python train.py --num_hidden_layers=26 --hidden_size=160 --num_attention_heads=2 --num_key_value_heads=2 --head_dim=64 --intermediate_size=640 --vocab_size=1024 --hidden_act="tanh_gelu" --norm="layernorm" --norm_place="pre" --norm_eps=1e-05 --positions="learned" --qk_norm=false --attn_scale=0.125 --bias="all" --tie_word_embeddings=true --parallel_block=false --init="uniform" --init_std_qkv=0.0259 --init_std_o=0.0 --init_std_up=0.0259 --init_std_down=0.0 --optimizer="soap_variant" --learning_rate=0.00772 --lr_mult_up=0.918 --beta1=0.95 --beta2=0.99 --lr_head=0.00738 --max_grad_norm=1.0 --warmup_steps=200 --schedule="wsd" --decay_fraction=0.786 --decay_shape="linear" --final_lr_fraction=0.0 --batch_tokens=65536 --max_seq_len=1024 --doc_mask=true --train_tokens=260800000 --max_steps=3980 --dataset="wikipedia_en"
Each number is 500 + 40 x the weight over its row's rms, rounded and kept within 0 to 999. Layers, rows and columns count from 0. Numbers have three digits each. The size before them is the row's rms in percent of the matrix's.

# layer 11 attention value, 128x160, rms 0.209, rows 44-127, columns 0-159
103:496401508482508534492562548412469511489583503543485525469489569508476470555464495431502505506502538520469524541467443550517471507483560506549455488504500511469552505471485488498429575567490535453480494532511377533446455545523467538485534435466505499505507514530460504557532510502441532458487470553544497448448421486511448506564482523520512508526453585530547548546484484391545497514468506473546543467506456494475540505553485518458520423491478603544479525485483490538505522543405470
103:552503558492456443451544471528509546547441478532530570525472460555559513552508478531558453470518480475492525484449490431517499570450499534523504505454542571513548577534533432471492525555483446467503445473511477563519560486467506455463471514463527493498580531447440465462443543494492546510514474501517514523532455599443465571506533513468469504517457470446474555504529488478520471517545521553471565541484439518488483485448457525502540405460491502476473440528472538477607520599505548
099:481492493481532525504568482452535525478533427415505492525511569471512515535506513498513480540567527472517584549462557521486416455514461447541517495488460453532526469514504538445503458420451567468445559484476474522429490543518509521544450472531449516433497492545509521505555461560496509526595520509497521468475514384503548476461465457488481479475390453446436500482529412545495437540546449457532523535544534521495542542463471543479436534468497521467552498510441487506484557461543510
091:413492446449479526436492429516545533507547493550517487571480523407515534449459467452460564539408518532468470441481422553520496431548437446477485480453467491429492509542496449511477574524449437494501574477522480510466563549503444492498486523462520461490425563534484498490468485477508525479489491458463499535483471500511509561515555533585549509456493425490486478474560458520484497501445491496457530510490549515440475410530448436452487544499496438437547508518552445545474498516506498
106:551492540474543426474477506502461513467469536523506492501468488496457517456548462498571535581497484609539480505482483537534495472431588442546491502538513432540478507503480532479498554494482451470492515437446471459490452514541526484563550531455462454517488509494524533419430473478464483560566528505474534519516453487402482488469421543474502496510479546492509493538607522433513492536421509455562568455473599521516507599527497518523483453441514488541478499546467510480450559522539515
104:399541550461525486593446503515527451497527470540521476488489493520564509446552530508551475495622511431517522404547505474526431457454510506533508457538489461520519435465543461525532572500451491580534470472518571485499534495494510452522482488445530409506591487508482476520462494537521521510449561538502556470574482497469506506468552466535498408459485469403567481477512510514479571502549509454439478458475447483487511504461534511524431513528424466504500518503487509472511478525463535
105:494447538568449530503564470534468585475562553607575581518468546534463503543557457501500432484537497495556444548468447451557452515507525453497524500538538485495483499513518489473429475487510440454499440477496431506467478568504559483454463503436539445481547482481462523582498542469473531469399550486438579459472530532508469503468476528503497511495486513493506539551493524465492537464583525544452491537463508542531518542509492543501553460448543509436537494484510571458510538471443471
103:598464491460455502476524560571530491477483526450509502525470516467464533570444505476585520553504471477517574519541500605504513485566548548461444571466497530492484522503542540466501511481531525538498553548479432521576511406449470526537467549508470496534493454442472543508533522464476580464533568522513482519558487448502477470488518483475545485534467407535412479495465499499570568531518483469487466463522472499479522540417573588488556484497478462506521519463426532524492460484536503
101:433480469488490413514484468523484498539539549461542510493479458464467466498486473517469538510512520531509466471515503475461520454491468531481464493516496394543467536456508480562563433516532571575473480491499552542530445519568488533455494446501526465482464479452484496411528482546547559457543545579489477521486587557479554495533501592453510473540550475515525520489555491544510518537405493402486458499530452506521489474502480456466477517554449439475513508577524394497456438458568473
109:520528539552535501519499465514491513512458521492537540556487544529527439499543501551517540537466496500478498496588532497531511463468440536522511499529542462587563547529486468586545553500505446534449552550577484520512525477527435520404497543502458563552459524509538474444481419468467534520554508558536423535556518491451532497530518470525413481556482537522527472509508557558561551542497502501495463448497565464462464473548524543511475432484440451487533491480526575511584434479542565
088:446531519526488527566400485493447487500471526508491478465454542533528492528526552526455457491423426536498500565495474582472561454525514445485554459554532492510524507502475536583499458529546550515525454536475520500534463389457494480485462461499511515469493502536544481404554518454522502513487492465435436482511560519528536499514515461511440549480537419505581456559451501448469529522443420535523498493505516487578539521492546570432494490551514518557474511470526533532443461589523499
101:485489452456510512429518516487543508473420523516601488429486487528501480488474485476480493518502432499474578521478526535440522428578557473559415537502445510497517468539448521509494510526463492536591597545450496459478434525474425556519513467541461474468483541517534487496508416561489475541496544488513579568457491444513468540492470547504549462483536456544469514498475437417510468584463498495543563546438519427503550543484498481490464534480504528458504489462534487440450493452497478
111:504500505526497464502522568519514414524447534576521452490446495491464534474512466434521513555495510498469549553525456560585546524447526515411541422401498499447510432500480589467518552478500565468479507482481495512451524463485510461564531454482584490463499447519526544558505487468445509482450522413508511502535522536532526516519548484524457562569567509392551508484513540418507501460522473504470552509541496496500481510534493530492471489546507463550570459468499510487536446517399480
106:545512539443497470500552437493523480492465443496497527435518504457504479452408489500471478477562531458519474492527560472501510512424420566525514427474502523442494495525458509468517447531477407481498504530452457539429491491498455552467467434510450531471430436461489438517452469471460491460510518519509463486451499474518512428527554463480432442509475524481526514539495460517450536468510480482475497542488516512445469495435439507468422455489412419516415532497594553465599513533469497
097:532509538509472528492451526499540496514481532543485527498479506563487548474503493476534437540501432513485418528454455499450456566459491486420468532465489471468473452492484448450517543453466494441500439461484443425465427481450476445541561532514520442557534521491603448550459450579560436484520507472527523501435451493479438501491523569464488509541592463445472517475540480461596513502494517563546529498521506476502513535527461557563564524527579541517488445488427487499523484530474480
099:473485483489422440468446508555504517507453527492439489553520441482445498499559428453510535503507526471444534525493493580528540547521471571449536447507551429507536563473510504489477543542483461603474492516444525484416494411553504474499467415539455506438532505447518476432504548487527523520516446519553484468517457528518501559496444545504479521535517532533541482575496545541476444498455423510507508533431482484578506506541435532582554510479452503537443512481448480447512517470480452
092:529554508524509535528529554500436500510520467560478514500491509528505484428473459515581510460477482456533477463468510496452465566493568497476433555441480441433550461516513489525460478542531435553564512545626514520460537500468496499478528430537501503537531518480391563462420519531524514535487514527443489492472477506526533499481452484636486463548516515444571480505503481525480469457494532488502547481497519558413489521438487538464514420481454508520515506499528580554566489562534493
099:538567454529431540531481491567446527544450507449490473503549554467516489422578503418482472422548467494471475514516504511472485442488527476418566495515525502473529560449483543500518477471459578550528471559500554454468546466491493483524504452500484555514493477429506453505540509496476528506457497462514511493427565519473477465477471432566420514447509456548415557530477488541436531457533556475494440495521462488467545469482573513522563517472488544526450430561553511542497517456546555
104:428475520455483558468536559506525489472491464487566484510495483536476496504511492559530560546583464548420504488530530561526523425516488496485492475484476512476468492565526491547448429532532537508515530516458484542489495480515487531516509501532552428546451580498481534546479431494504520540526458525549440524464561534484558441494482468459530452563522495433482538482558428495410450552532505484585449507433508477551511502541489472531426510543544419459511500525563549408546465545436525
105:486519475528530476490568424497512533476529481456506455547455501493508447497459533494517562520476526374466443496454501530527481496485515510565531479539472502450494467567507472512515454512486518553505516508513514440462517438544505425457496494490385529494550522482531519521562455523565515483536531519555460547582560535486506505519498528521456484490469443447444495491526465537542535464460446515448560470413481530546526465429475489505417539518453513471381516569512538528451543484532405
096:472546439487448535523470437425566439559496480529599488495504493449444554461445537463522525473512426480498526473457477522485566469512436519535404539571494529492572536540443465562516495462488537455514501466497486557396502539455500447503456560477494560517551506430496510523556473532526490477502491551507487489525511448488493395472462424555507505494558527528497443517504520512516468407465508523455528526464475482544571479534517470526535534495530471505497478467507563428509455529478555
097:600485536527463466522504555477504497524497491496595480547536483497491461468479477483498466472541479498473546541509551462507511479470504450442411534475483532556462533551487493452454446579556514453436490512518532502491478476438490511464491527541548466436484568486489507503495420498534550463522517534528543509461549533576502447456482458514449529515512514543578541451412507528611466538558574456537405545488518462525502488518479544495541437491564494516488507563509594447520521502566507
099:572445526512486416454509530466556525474501502515488441519517530459472529521518475408475492459460515522439461521438516484433498487549535466463548475442386486509567400522481491493501538462498446548478461556525554496544504506523515538531484492442620484441506505473553509507519538472509465515466499536454517556588530532514503528489487520535428475493571537485548543484557497521509485518465533574410521463476465558526495491537488461535465521462514464498534526424463519562466589525482446
104:453484510482457521461577493508559491452431526492550487521475484497464445490540492465476475471560528512568435451478436451548502501519436479488455515491502517496531473462520462519469446519500442444500523458518498562592541560512506505501551504462393456531503527486518474547460500542553491573515514444455511528548485535521455528476489576439567489480441450493505522585503515459463490467620491546453460530429476460589514472493536509512473486484425546468488456475462575527514563460528447
104:534508499533546559553502509495500496476430546506484517486466438525504491500518543534526489550469540406570561554467479490530547495510446511554486478569535504474552452541526442430508443522519497521514551497466455499507461542501454517434506521466481495508558532550530532533473477510530465620449490471465512461523498468568479468496493493467429542440457536528559564577440508492567537522448502532463559442597504487415502477462518433437482496537487477497425527451516565536464486479453446
097:484528461493479515500423546440525501473488513596557377482509454511483577477492484489487529527513531492517548540474450498492528576539562517513482460503442492535463517492435483587514551508528500457564480540465427492478487562490494543460484467525515559501423503577536473465462411500549499467576474474552513499523492522535488535514497504513484483472515464487575434500520500513547501457442600518485500553591479480481520539545481512476446434501543433474570468432520462496552467489461438
109:448567558516535546633499497528490470494512557446570527508496542478499549530490568509571550488471477517475545542567480506515522507555498532460457458526541518486471481550457508529545502604499505499419523445486493489570543426466507510496527506496568478470543416468520552465459489522523507492481507475496533534511473454479453447501477547537524456496533481463483483520491544499486510557542528487421563508492531408440461478526420489491488555473501547473541492460579463467537523372491526
096:474460461500463466502479468546466436516486545416477549494512484455519475468566507479512521494497545531460481525479530551527446440507471539547554488494479486556554511426472444534525467502526473495449459526485520467476476488439486472479489479518429465535487537405541545562484486382556499599484472450556515531527503483426563549480495482459485491598527486540544427506475473568453495496471504480546426558498580475458542466597464516526484507533481420518498500489465513554452470500549534
092:477485520474482484537551533428524526500448483522467588574490516521525529558557472503555508484576444414444482517460441481495518532504464509503508490536530527517498497483485537452423506457421555412562539474534478517533489540452485517476422493434496501487565465543517469453452559529602496577556542489459445535540441442522451502480508503452539495550511539541477462508545554550560483510562519444533527510540559456442524494592494520547525494498551519461440478531515487530464483509467530
096:473507523549541443451494567535529567433491533502515528528541555563520538539562483476466546495507478504451496483468518576523532503470487505476482491483491471531489473484498534550487505535482570437460565510525552514547374533546528484496499472469521503487522419535522547539524508483449498521497549458453453485412504477481544487491538512397555491561510517481478521475517513486454513541447413449559407529470500458595491496520532486442513477534534557551550567520548545445515558417486537
109:530598451480419433497503457491479518540504573448525580527445525521498468481489509450495525474472539530500484544481519463498529509530523546497477555529544537553524566500514444500507550573543482521521474519456480559414495434536480494458473389515491505525527530431439555522512556479573468468466415523501570515543477478470572591500496519518445503480505521497563510538531497510473510565534490434564433499443473573509515474492511548531472427506452500503557536487529475509576504477555502
103:493465517484456546445486510552485425485471514509449554482514484569491480547491474462516525466454507475484486628455521464543522540496515517550560503535439478495498533489427410451421457515533483446520470489508502558449506489422486510505512485508546500528470538486472446440461498520506554482436463473479482473465438523534407518385483471579455546521594578489603475539488445468473479465486524490457505469519490466500517465517479504439560507448490473462560498515544571472500499535455481
098:535533458481516501426539428522505489469472453524432499553512515482474474515483487505520501507478413528468499566480457520432484506589558500501476477524527472477515540524464476556471514545496510527503517519466450487528485458500540521508540559505433444573413523445500536395527582432533551522512550537489448445457501572469501510456419535438457461470470429526447452582557553466438484581524497454497517514557519514452564497547483501467500501525486485536464480463498501495551573429494532
095:515568515535497536505507451509465519444532545511457513434501503543478479467516445547459479449452494497502534525468517449465531482540448517516539433403425477450478528478531405525522508558567474480437534489521489535439461545489501493520505489470476467518506480576512453508598550554529489500473515523478515491514552540475484486528513522497545449443554470509474413521422513480557511543477457541477573440490533461513486500461459469546474464557399453452627472482508543513539538481488583
094:527578538512449441452498550488568454615427535556547561439444504480510494454467509510562445447453482499538515515433508417473541527499437560573493495476504553546531546495458556508520495491508516546563516506495503543559506490434477598479538469540574426489516573570484451520478551451441565499487432483557515494517488530533535493452548446514469501542550524565477497507465565517508487494531521526468545475486488528461491518478514519531509469522461468462471535507492432440461504489515502
098:438517456508474530473458459478551531451446530485454507524492600483493479529538480485495520526471494589545590456439507543485456512510538481561425561523471533520414520536529587449510460489489383448471535514527481585521558463507550537591547486545474545499466500474517490434456508525571505512544509511549439533486534408477502468433467534531506473429541518520452499504443485502495419534488482479539537467501545492555490523514508431498542498507533494463485525464452464509476525458523548
101:496504545490535516533465552525496450540514468498493498505439431571519476474558494517507503469489486494468527456492485480369553474468549537546496487542493473475560481513486445538519470454517573543544513541516578439556512511431454458460543480541514467583494593458447539552491466466557484480509508493512531483517529441505538488489500465486537427511516577424375468439544518503448475538462534507542555488496521473504415494459554462539514529470502515501483490455478508586585499514550542
097:522506487462509433607547512511533524528510533509441550570464543501485465490485536491508581488488507474585511456551500555505514571496533478536435486560447492516489533528489513438535496566507539536561450475518510533508513505469500439495547513555484564499412525494445501434514485489446479505530513494444424502507547472540494518461526540547541533496517448548519537527516451511540445524512567497529414455533500485471504527375488523583508490446520462535587503454448477530489421531586483
103:542478464505433471566501484428455534564452523474490429449490509419564515535507556566457489506495458536494538514499444496527473550488451531490443502452573554512526544497534512493562484469470520597528528499505464489499480544506531468490510532580473552442562489553494482520521478529450460574508537496444557507523530499481468555534568495489487452442465520523456521571421509530534457467570460525500518499507453547474457542481530566490469564531457552503445429537493453555515413501575482
097:492512517489542524492495483477550550521514562512541462390492488548545468542456545426567501544518489502551515506542548536468439466529579461484574525556529472542468524488562505500483558516462530571519488538510481471537539496519569534513549518416497557538506487474552525436515455461468540546491500573438456539504552463471495481580505481457427523541459539410518534552497500502495505446519441494588487467440473560515477508462506518488473538559471558536563549526505560474523501556434526
092:530546463480428517494524456464433413521455519491484434536531477472615455591560468555486497515488500502480487556504518532457497462508507509557550491504507491446502577470554464499450512584603558540517546484505499512532467475571506489475507516513551505511465497537465466518551473464516487494540533516514540490533455520478457539508506504541523510432480552470484531468450471548392494500464501430408501491454546499440473438538493433482556524550460523504481478498499610480492522493576561
103:489541440525493520493487560515543514527518535459465523436502561494482553518402494556545450493478552551476477539489462483561492473554478497453459494465469482555505471489453422496463558440447446542500575499514507429496473522507488522503504529383539499430484480440515533618520563510518559472433446541529494432517466466489548452512521528529473515549528515517544512500434486510487455466500495530517534500464540487430462438379450460458536512467534514517479493544551466465484570500486542
105:553507385490466451447459440538508627471569504548519475502479506444480511504543538595478550522473506497486416502530579486522494442464467498502444528416472505486484506491479405476472454524537499515520529568561488541541484505501520560481504496501500504499457465492571469534524444483571432471469527509477426502548464573508508523537461509420454478442519461505534550548487511513513539520520494528515475581467390510512447541528516515484516503586488523498472451483491462526566491521518507
088:502496457471518540515527528524517526499423475468465495512532509497496512490444507448450528576501513488512519500518550490522506472476432542535506449458521463452539471411533461519507524571433462495475515490507561539534519489574570471455511469539496534449465569516461450495533477474484509537507444455437482466524456547472515474477557484518469467596461461585500567447537505408467526479532460522481561522578524580437446514529567434544473530531417532495524459521451510400529477523465561
095:536418513440443477563509623441465488542487539496538579465442552479494546488545444504497523521579471497446464580487466559507518483467471529506541488535552528481556535444572509474424452504574606528456422541479476495468448450493480493506508523512521530522465489585461534507518472501513465460548459430556480476452470514452476488525498564448573424518512516524508513531485528472447452469532521464441511453497523488531493504490514492464484482535506494484520538417500502596472513519511501
105:492485467536500481471571548542550516447519551528512507557505452554410424453534462468517497529548429508451451466488478518434525469552527479475567498484483524435448566488539548431516489438493522499499430432490468469388515457549591459549503491504515414516561446482457494499508508457509411517489462516563526452492472437501486434539477476491428548533485441481478504524517502499477522456488531562460526500464526469484517489549460504500419505441481499491428506504454513452445486563504529
109:513512494549515552531470534443536493486533571521487508531439534497499465499538466493524503496584527555497476575492496442550480510497510512448507473521490508473550561505470456476456493482450505489483395419499556508493501533556430478486486477494444492537489552549501442509570517529587507488485415447520497528511509410565503453499530459512472564454554509515555585557536527468558495589629505509518405516507435520472442457521506518523483539560489515480528461469526519423532518477488485
096:503613518547454532547510523463460538556516537500462497494508457527484531507493462512435558431502473401510439426513455490522430481522480519523463474592509554468466520537468482524537573453494460510468544567469500511564531489502472452476476465558524448527523475495542488473514559496455528458446533537445575464517525496593433478513487481421496528431470536529461540464486558440551545508490434516505523530543489538572590523421523511521575473535504482501461509474492475516447530483506521
096:454470480524510457452439519481488505520472495519512514441531424448552561489437486470534513477561509534467523477486543539447473457451476555544484468525480530588431495446430524504515393575501497527470568537426529576536520444499514493542527510540511475533463498473525545470518523526479516507456466521552437531478595385525479560404506454506476511514495439430448505555497447493493514460531534505484452497440559499542507505497505446517456556549488446490466529533496463494503477553510431
096:532542555511479548505476557468432506544489521557448485496501540482470467444436517484464467507561525497432533471510475500499497483441516429468477497450500510380532613460450511526571528511489529503501515534536520490519477458523447490506470527504511559556472531454481601432532445459441425490469481456532464461527498525452470548485501487482571505478473459484427490527548484462449521487496521542497480458495545396474471578470503490475491506544487480380530455446440516547498539451549510
095:573552436501480380453484437591576523510501560515590454532509550414464530567515437452517500535454487448437548508497567481506502524488538529507511443500489489438537465481511454491443533473525558528492523500418499503530488467498536464476534516581519449563520486501548430532531479491502513487555485498475485510441443475553565481484535507545472433506509524521489542493436465469507502470505493518450484564490524522455506432489487557464533538439559442520452509482512548503524507448443568
100:508483541449523477518617525490476522534474491532545440547498555448527515484479502459499486477464509569520519522496531458475529444526580481520552516520460556548534447512532483496549519579492581538466569540479522424435462554553523459503470476473478564512484505524549430478523518487543415544489535505453450548497510445489473441504480488555465492556507508490491511525526397491491536567481449534487542481485483437552522514575464470487475480494498407529482437531568605526496512550528558
102:525504492452514494495434543455507517501542586521520513496498469532558515539543530458535477534477537561559498461507483520539573445571487571503501527453444524522564488463429563519519482524467476516467398420448428570506457527504551618423465431474495498509517443544518571489461502477470500548500487483513514514500519473512518458529577537510463558511492511525582570584476520515562500497479467502559499503506435525497504512500482455485515459535523484473462520423558461453479476437451454
092:542501513457447520508504442507488425485462496505503516446436451501476465408548454467488489539474525485531477548476506541538477508474488455530537506484456547466516530460533490533516415491507605556496510520538478446418484567469478508478513425500520538440506453489441508526486492463497435466545508538531485528553533510555489522476488510556488568474510540529446441453525566498474460507455443461489534464577464471405550523429501543567444438565481503501574564558518441487537444434516518
106:488580548491491556486417536467490507502524423513472417574536465485483535509489518461522439541520517520563426581484542504485497461441381511523508391470463464499580526499455511528540449499495472495439514486494546471578488515562544455561457496480541465490454460491586452512472473521531557465481483455494568537481565531482475481490517480468492467430530529522533500523464458485500525553419486511576500483448581523528501511516518489492512451516530459469543493533473455522525564540492559
092:403565474500498458510465495546461531474426469541472516511454496450508520432454617488501531476466442460498527567567534422486507459459414557478483479501499581548496530508493454453475489528474518455495504497504512495518501493535551512495516514546502412497527512484500498435452431520527494541548453519436503439603533518506494516451595519515536501490602527452497468507475509556486411465429527434503458449447498554521515472462522450467535550505515515491509480445468508452489502562472499
093:519568518520452497502489486496483511430542488509457493540538455478481544434457523493508495461496482503490486482514468465494531545526546484518550491528509466498524419538509471542517583463468425522479465503499504574498471523522523529538527583499487491537493539470517509470418595526428409522478530545536515416535498425467456553530520468488529610509475617491515439503511468478444544583452447497497521575499518570456481510489459525442510529505518521531512494451443629499490470525530467
097:521425486430457580487497560538487480482485535530488507459545555461502441434491476488530529504544532492629544494460514422485441517483525463465483454464488498499543517450553472486595528443446485541523504438550593526576480413559514424540483530514520435492567458553471502531504430454500553466511498515475494517487460431515488585547533494457458550535562469454480550492509466444469518446528510488454539532527477459475557467517491443486463464526495507515489506485529526509485469547457503
093:478528542559517455573503503526461543533491511408485536526535545549549564479546485552506560541440526443440479437511481487560494478510475512578466487498491581470478511449489512538505526526435472533500521513520459465502497479463466442445496446487598529457460573478545460505583526410480482513474524493431530471480506480510507556459537495518521531540486514560490536474505432518442505542420536521551465527582525443525572541431498531514470465528464474446527493575536442545463456506533535
099:500534470545428505503549450516500524500470538512471441458514451497505498521504509504503508522434442518450480493496557432467500564500496538529496478439522568477471482414485501477485451543491514513527540544523463451520419496494518489467540565477487522530495564491525495606478523466461515534520557561537494521495545520425491549596488489529584518481476463482517516501419465507524494451515473455518478440536457511433505516361569549444484463574425482430469428552478530526503448455516542
091:521507537513489566554504405543458458517457550531570498508543511477473526459531492543532551566512448507502487485482481510481529532519472463554499546613482460466489541429536562452523533500511557541527552558576461538525563513514490575508445467501492495465523505487483545381485496472543476512477514434517440543539541493511563473431480511454555550493519498446436487521512490565448487529485545492457575496459484452565411475478464505521452511475507562469557493469459489452492507517570558
102:458522476473567484614508477495546465512557514495491454533500428588492505521450536476478543484536537520522459449508419473520491516504550492500456438508460534553446466484533476538525414495501489464536472455501499418494531549506473479559499490512500456535500483452424589546476534480454461536554517488438571609459467554525488511448543545556494447569519535478514478499465532489510472556529510559415507494529510530490414530515484532543574582527495484497500479479514503481452586524528526
097:464485540470608533448548466457514469487451505520476476538542443447449499531558521484467510563488458509495508459502518486519515487492538574454450560512504509427506461529456523535396534505423514529508499461483506548357540520541435538535512521514571510528501547519537502564536504497503505496432595445537521480475530487496456518564506467561434465516569493479488501511507463543499571458485461543532432578518459506488530469538464492590489472527480503511430502551487515446505514442488538
096:581458465530430560486496514474469447477540514510488521476508472415469519439459554442507522495478501470465518427537531517547443568515503485484529538494529508428563460480481521440467454556456493532518516488497438528519432508519484539531452497573497576494444540416475481508462539479509526476498548554553501508516503517485446560538514522566478573514479491527542479450544575523540524390505557552504526553511502463427518490546555533536441528572495479448492483538414535490558448459524474
111:480460508524470601477445474506561515501477550546413491427472537517507504496531537477437475464547501476538537446514509497542462477428510528460512521427513482481466585453476526516510509508537526530535483521544485512509463496515493623486473515469442551539492493382539579468514507515511471441527537571560490487537475589558514490518501481514575547536545518458495563460452525458524472480550490402520483532469493473560520520463482498514559420497581547479447529465533476525462542463511520
097:496528504519522551421513541526470441521502492494438470444530477562426424555523449532487468491508530568496588476434554515517469537570478512510606441422515498552498552530487505435552503546587579539521459549483456559469467510543484548574543504524471480483487520531536442538441460515487519476513452503454480499545528472583501552503499537480497526548500453494571485512538510498483443537442529523488536539539457492480471425476502500484498447479491535507453448506407458479444538496537534
100:497432532468473521548439527511487456515488453463469452551442454576513472513529503496513471577473457537538528475458519489440556499543541478434509520454551472491512461468477481461467515535571504498529433482509468532565531445542516485466458480563548521489559500434538544464492515521437568521403456581491497520538526459466499524431435475541549502520497519551550550513514432410464498553521521482528550492505493629484531553490453509539519459461560483544511446486529481480558460555470487
098:498508537590460527487540465484460501503580446524553575518506515475527447500503538483531474477552450473456427487547504467467504585476455440538490494472519505493510466485495480493489484482493537473531497447567453587529514542527532534462532500462508437581548543499481471433512498523596508445465537454480510505509494547470455515459497467542502488544508562614553469569478496500473561485516540606534570467507500498523523528474456432515567506535454440482581424478521583495537482532492500
098:511534488471457563453505554494495475410489513539514458450516555495487525523518417446525578522573491477542578527477456519531517468446577520533471422444477461571479499520506450454507535485469511563474477509494457563403437497519557470496487509501542491479556523496472517467444509576577564481515497555451491472502564473470449514532552531523429517491451521498436448429514471578452558453525475507539540473495496469476544489494516506550426493473488506444451432502564472529537481479453502
102:434510469474543516534508515489493451446477484459501440466452425476550521478527522526549473479451506466561541457507505410534489481474524455461496580469488455476530515434582535425459485505518502491527461488532486508548500526498496525496516539415577531464470507477386480509580561502478453497446535599489425506481532473561514514464511600448500448509530561545448448533506446523468470513541494519468517482470447554427516506492567484461480563495469497517522391487491520478484459534468503
095:538439544553531494506535525486474498472522525506471469452478497446447545427525447517459521516449492445431418525542597567544524457480443512522509539500446546495532436497476412517464510521483488534517540476546462512521547520435449525526594464512504505493550438518417465453499541551511499470479514479537486475475444456540483551426507420559507493515472556470504538446498491536484474575529537495468502436424428546453480479469477484486459481553516538522567550456590481480513528516554498
100:463446521547507444552507453520519485511547422367528461502487488544532493527530545573497466473524553551541476472543462508555450508475452457547476541499569498566472536543552463492444462450494526587509521415495468488545419537540466474544371504475486410531498516462504478498504510506481428463533517517482530458553514465503465494481471458515560516469451546498474510468494537508446491479517567495531469535484573447575489474554492436551468456524518532520548513515502448520506528501556531
101:557573473516508449431573500460473523471536530453566485565402506504522501551484405596513537532488530538469537522480404556512519483489521560509417476481473451523438468534475528468466477416457414481449577483503485482543516489567494522503488539523557495468508481522517506470508522538459476492496502481495490473514524439507518495476548560527487546530493557460505451532542490518462522475457489542504504531400516465502470529470477520508441574504499498520424570563508600444473548462484473
095:529481581485507463522499491492472464472493527433456465500464472521486535447465587523440560480586488492537518521416466538456519459413522458542614536459515498461458498611444496532552537518570438546514550438500471527487515521507540581417526527452508458457491489533494541558498492477496499445522489518493523468503521540472498479442506433460482447520522523512468535460403485536515494409477502470493504475510502527577516522458464524465460461489517517527492483609504462486475462482518568
090:486493559491476471424457494498438445503538495466538460462489499480442582436476396475464534475493482515457499461454489516473451479537563537484563418560505542503471573547539564531505454456450513555497446456467419459505456438495550457529552459498505498467431548499485458455508496471545515459566469540451528486506488556439536483498560473481508476593469487551550544561447486479442473518456467472486499538489494479555475531432517527552477432558477523439460491436528486477480490544516497
102:487507511510472530545466493537538524474495506481577495462506461468499511496461474540499548448489477447452545537469444517508533545486561481514574454529522431578475522530524472502571550439531469457528521491456525491462533452469496565526469536513523520485519455499446558462463446483456489524502510462446576501517511568519426472528446514490478461531564458528580567498487500498548503481569474421494501419582555401537561544512524479535542539459560492563449438451467511410522511558465497
095:527401473552464525550477472510516482492499526455458528521481447562478535485593464451514524471484548553502534476566506423539472560533568482465552542487468477492581551522503565449502484468508516553476509443527463512520539463464523495473480532594498393486512537492436465446572523478492588536485470478487502494465469565487533509513489560509527488491513571491524508523496500435552549453520549477461448445493461494506503508546511505561466431482495514603568488424526570560461494498469499
106:570504492511511504502511476468472493507518574508539458493464539506537496459480518527437363512447507552513482605505500416570468494531449524480571537529535505510512474487436562539525528541439509421475505495460532455539573506463488507469510491514513550508506529471548467503476554484503522503607482451559523476522547504522541516420560490545505479452567425452502516509447517469523480373524473505558544450540530554523496526488486482440547529500531442460439550513546481530542511479472498
091:433483517487512533443531526535483440472499564508495500487500489506532500512522441435497526484480451499566501524508438503507482505556489499428556445541548522514507519496542459465557471498543423579561508505477456471498493569520501488445477491564480567600478499489537485371471429454527447512506565458507495544457502486548461533479551519512510543414540585569485539533424521517505501518468455558530518531450420491598519470496460455458472500503536459479577491512479484492499449537526554
099:527528529505537516528512448484512529465493485507519449591583457562559470486518420435477522554484526532461466492519474451510502539416468497592446477495488504535502530545455570535516515580465460481495494485524499513486481577432468492440510529444485433504490552535509518489467528462523504465568520447459586538506503473445521515490534493508434504326480465449500591435492486525521557480446457476544481521476495465493476474466502514507479541450510532482535467528543456433488488459543490
101:503493442459472513490487566499487545524517446513553512501510459474481498445517481510484526460454474526505487485591526494495406503501469493515492487540518476512492479536555507550559510491449497501456486515486415551536395410514491518430520452523529502523477488531485494513433527444536402598542455558528425517465471467527498529550493514514513409486492386558394531462456424489530576499484525458488524500433504529506521497534483461490446450514553454445500435547470536490504456507547509
100:479538526472520520539491495481458528459551499463469484535432546523538476532520485504434508563524537511481490435476495500557490486538432481469505526485503453427527591472489529502489489476471530504438524468452566526495511505476478489475486450510490408540534525453434465481491521571430537514472493464634559487533531506492469447548519478542564562544459457488458467522459489570525482500476550517529541468557455402483516565597514571597488480529518562484489474434453570473503469495507521
100:467494531473474498491451524561489465482496509482512557436554551554479465491485544577542527573521423573566445558531436426557479428513525552484535509535501521536424488547504473488485521476459472533455435499543520513454444475499530485588503515545563469425501550542518444547475527473546564491469518490531495507498480547415480579489487523492483496454510503587465533518493527456476558469540519543462532505462484484477500453511502502524519444477461554529522539453480426518597452497438569
098:568483472605512493428440492482566464501485520535537484502508511501534500520480529512498487471496494471466509500544506557470451542463491526471459426511533501424503471557499498496538525545592509447478433453553565499514492526478494494505510454510479465494439527539439486498598475488480500529557493514528535531538517496540588502530469476503478542529443521537434429557523488522437490605510533576452498578478583567527469456559491493550485464473480583438499526484543571518498421544552487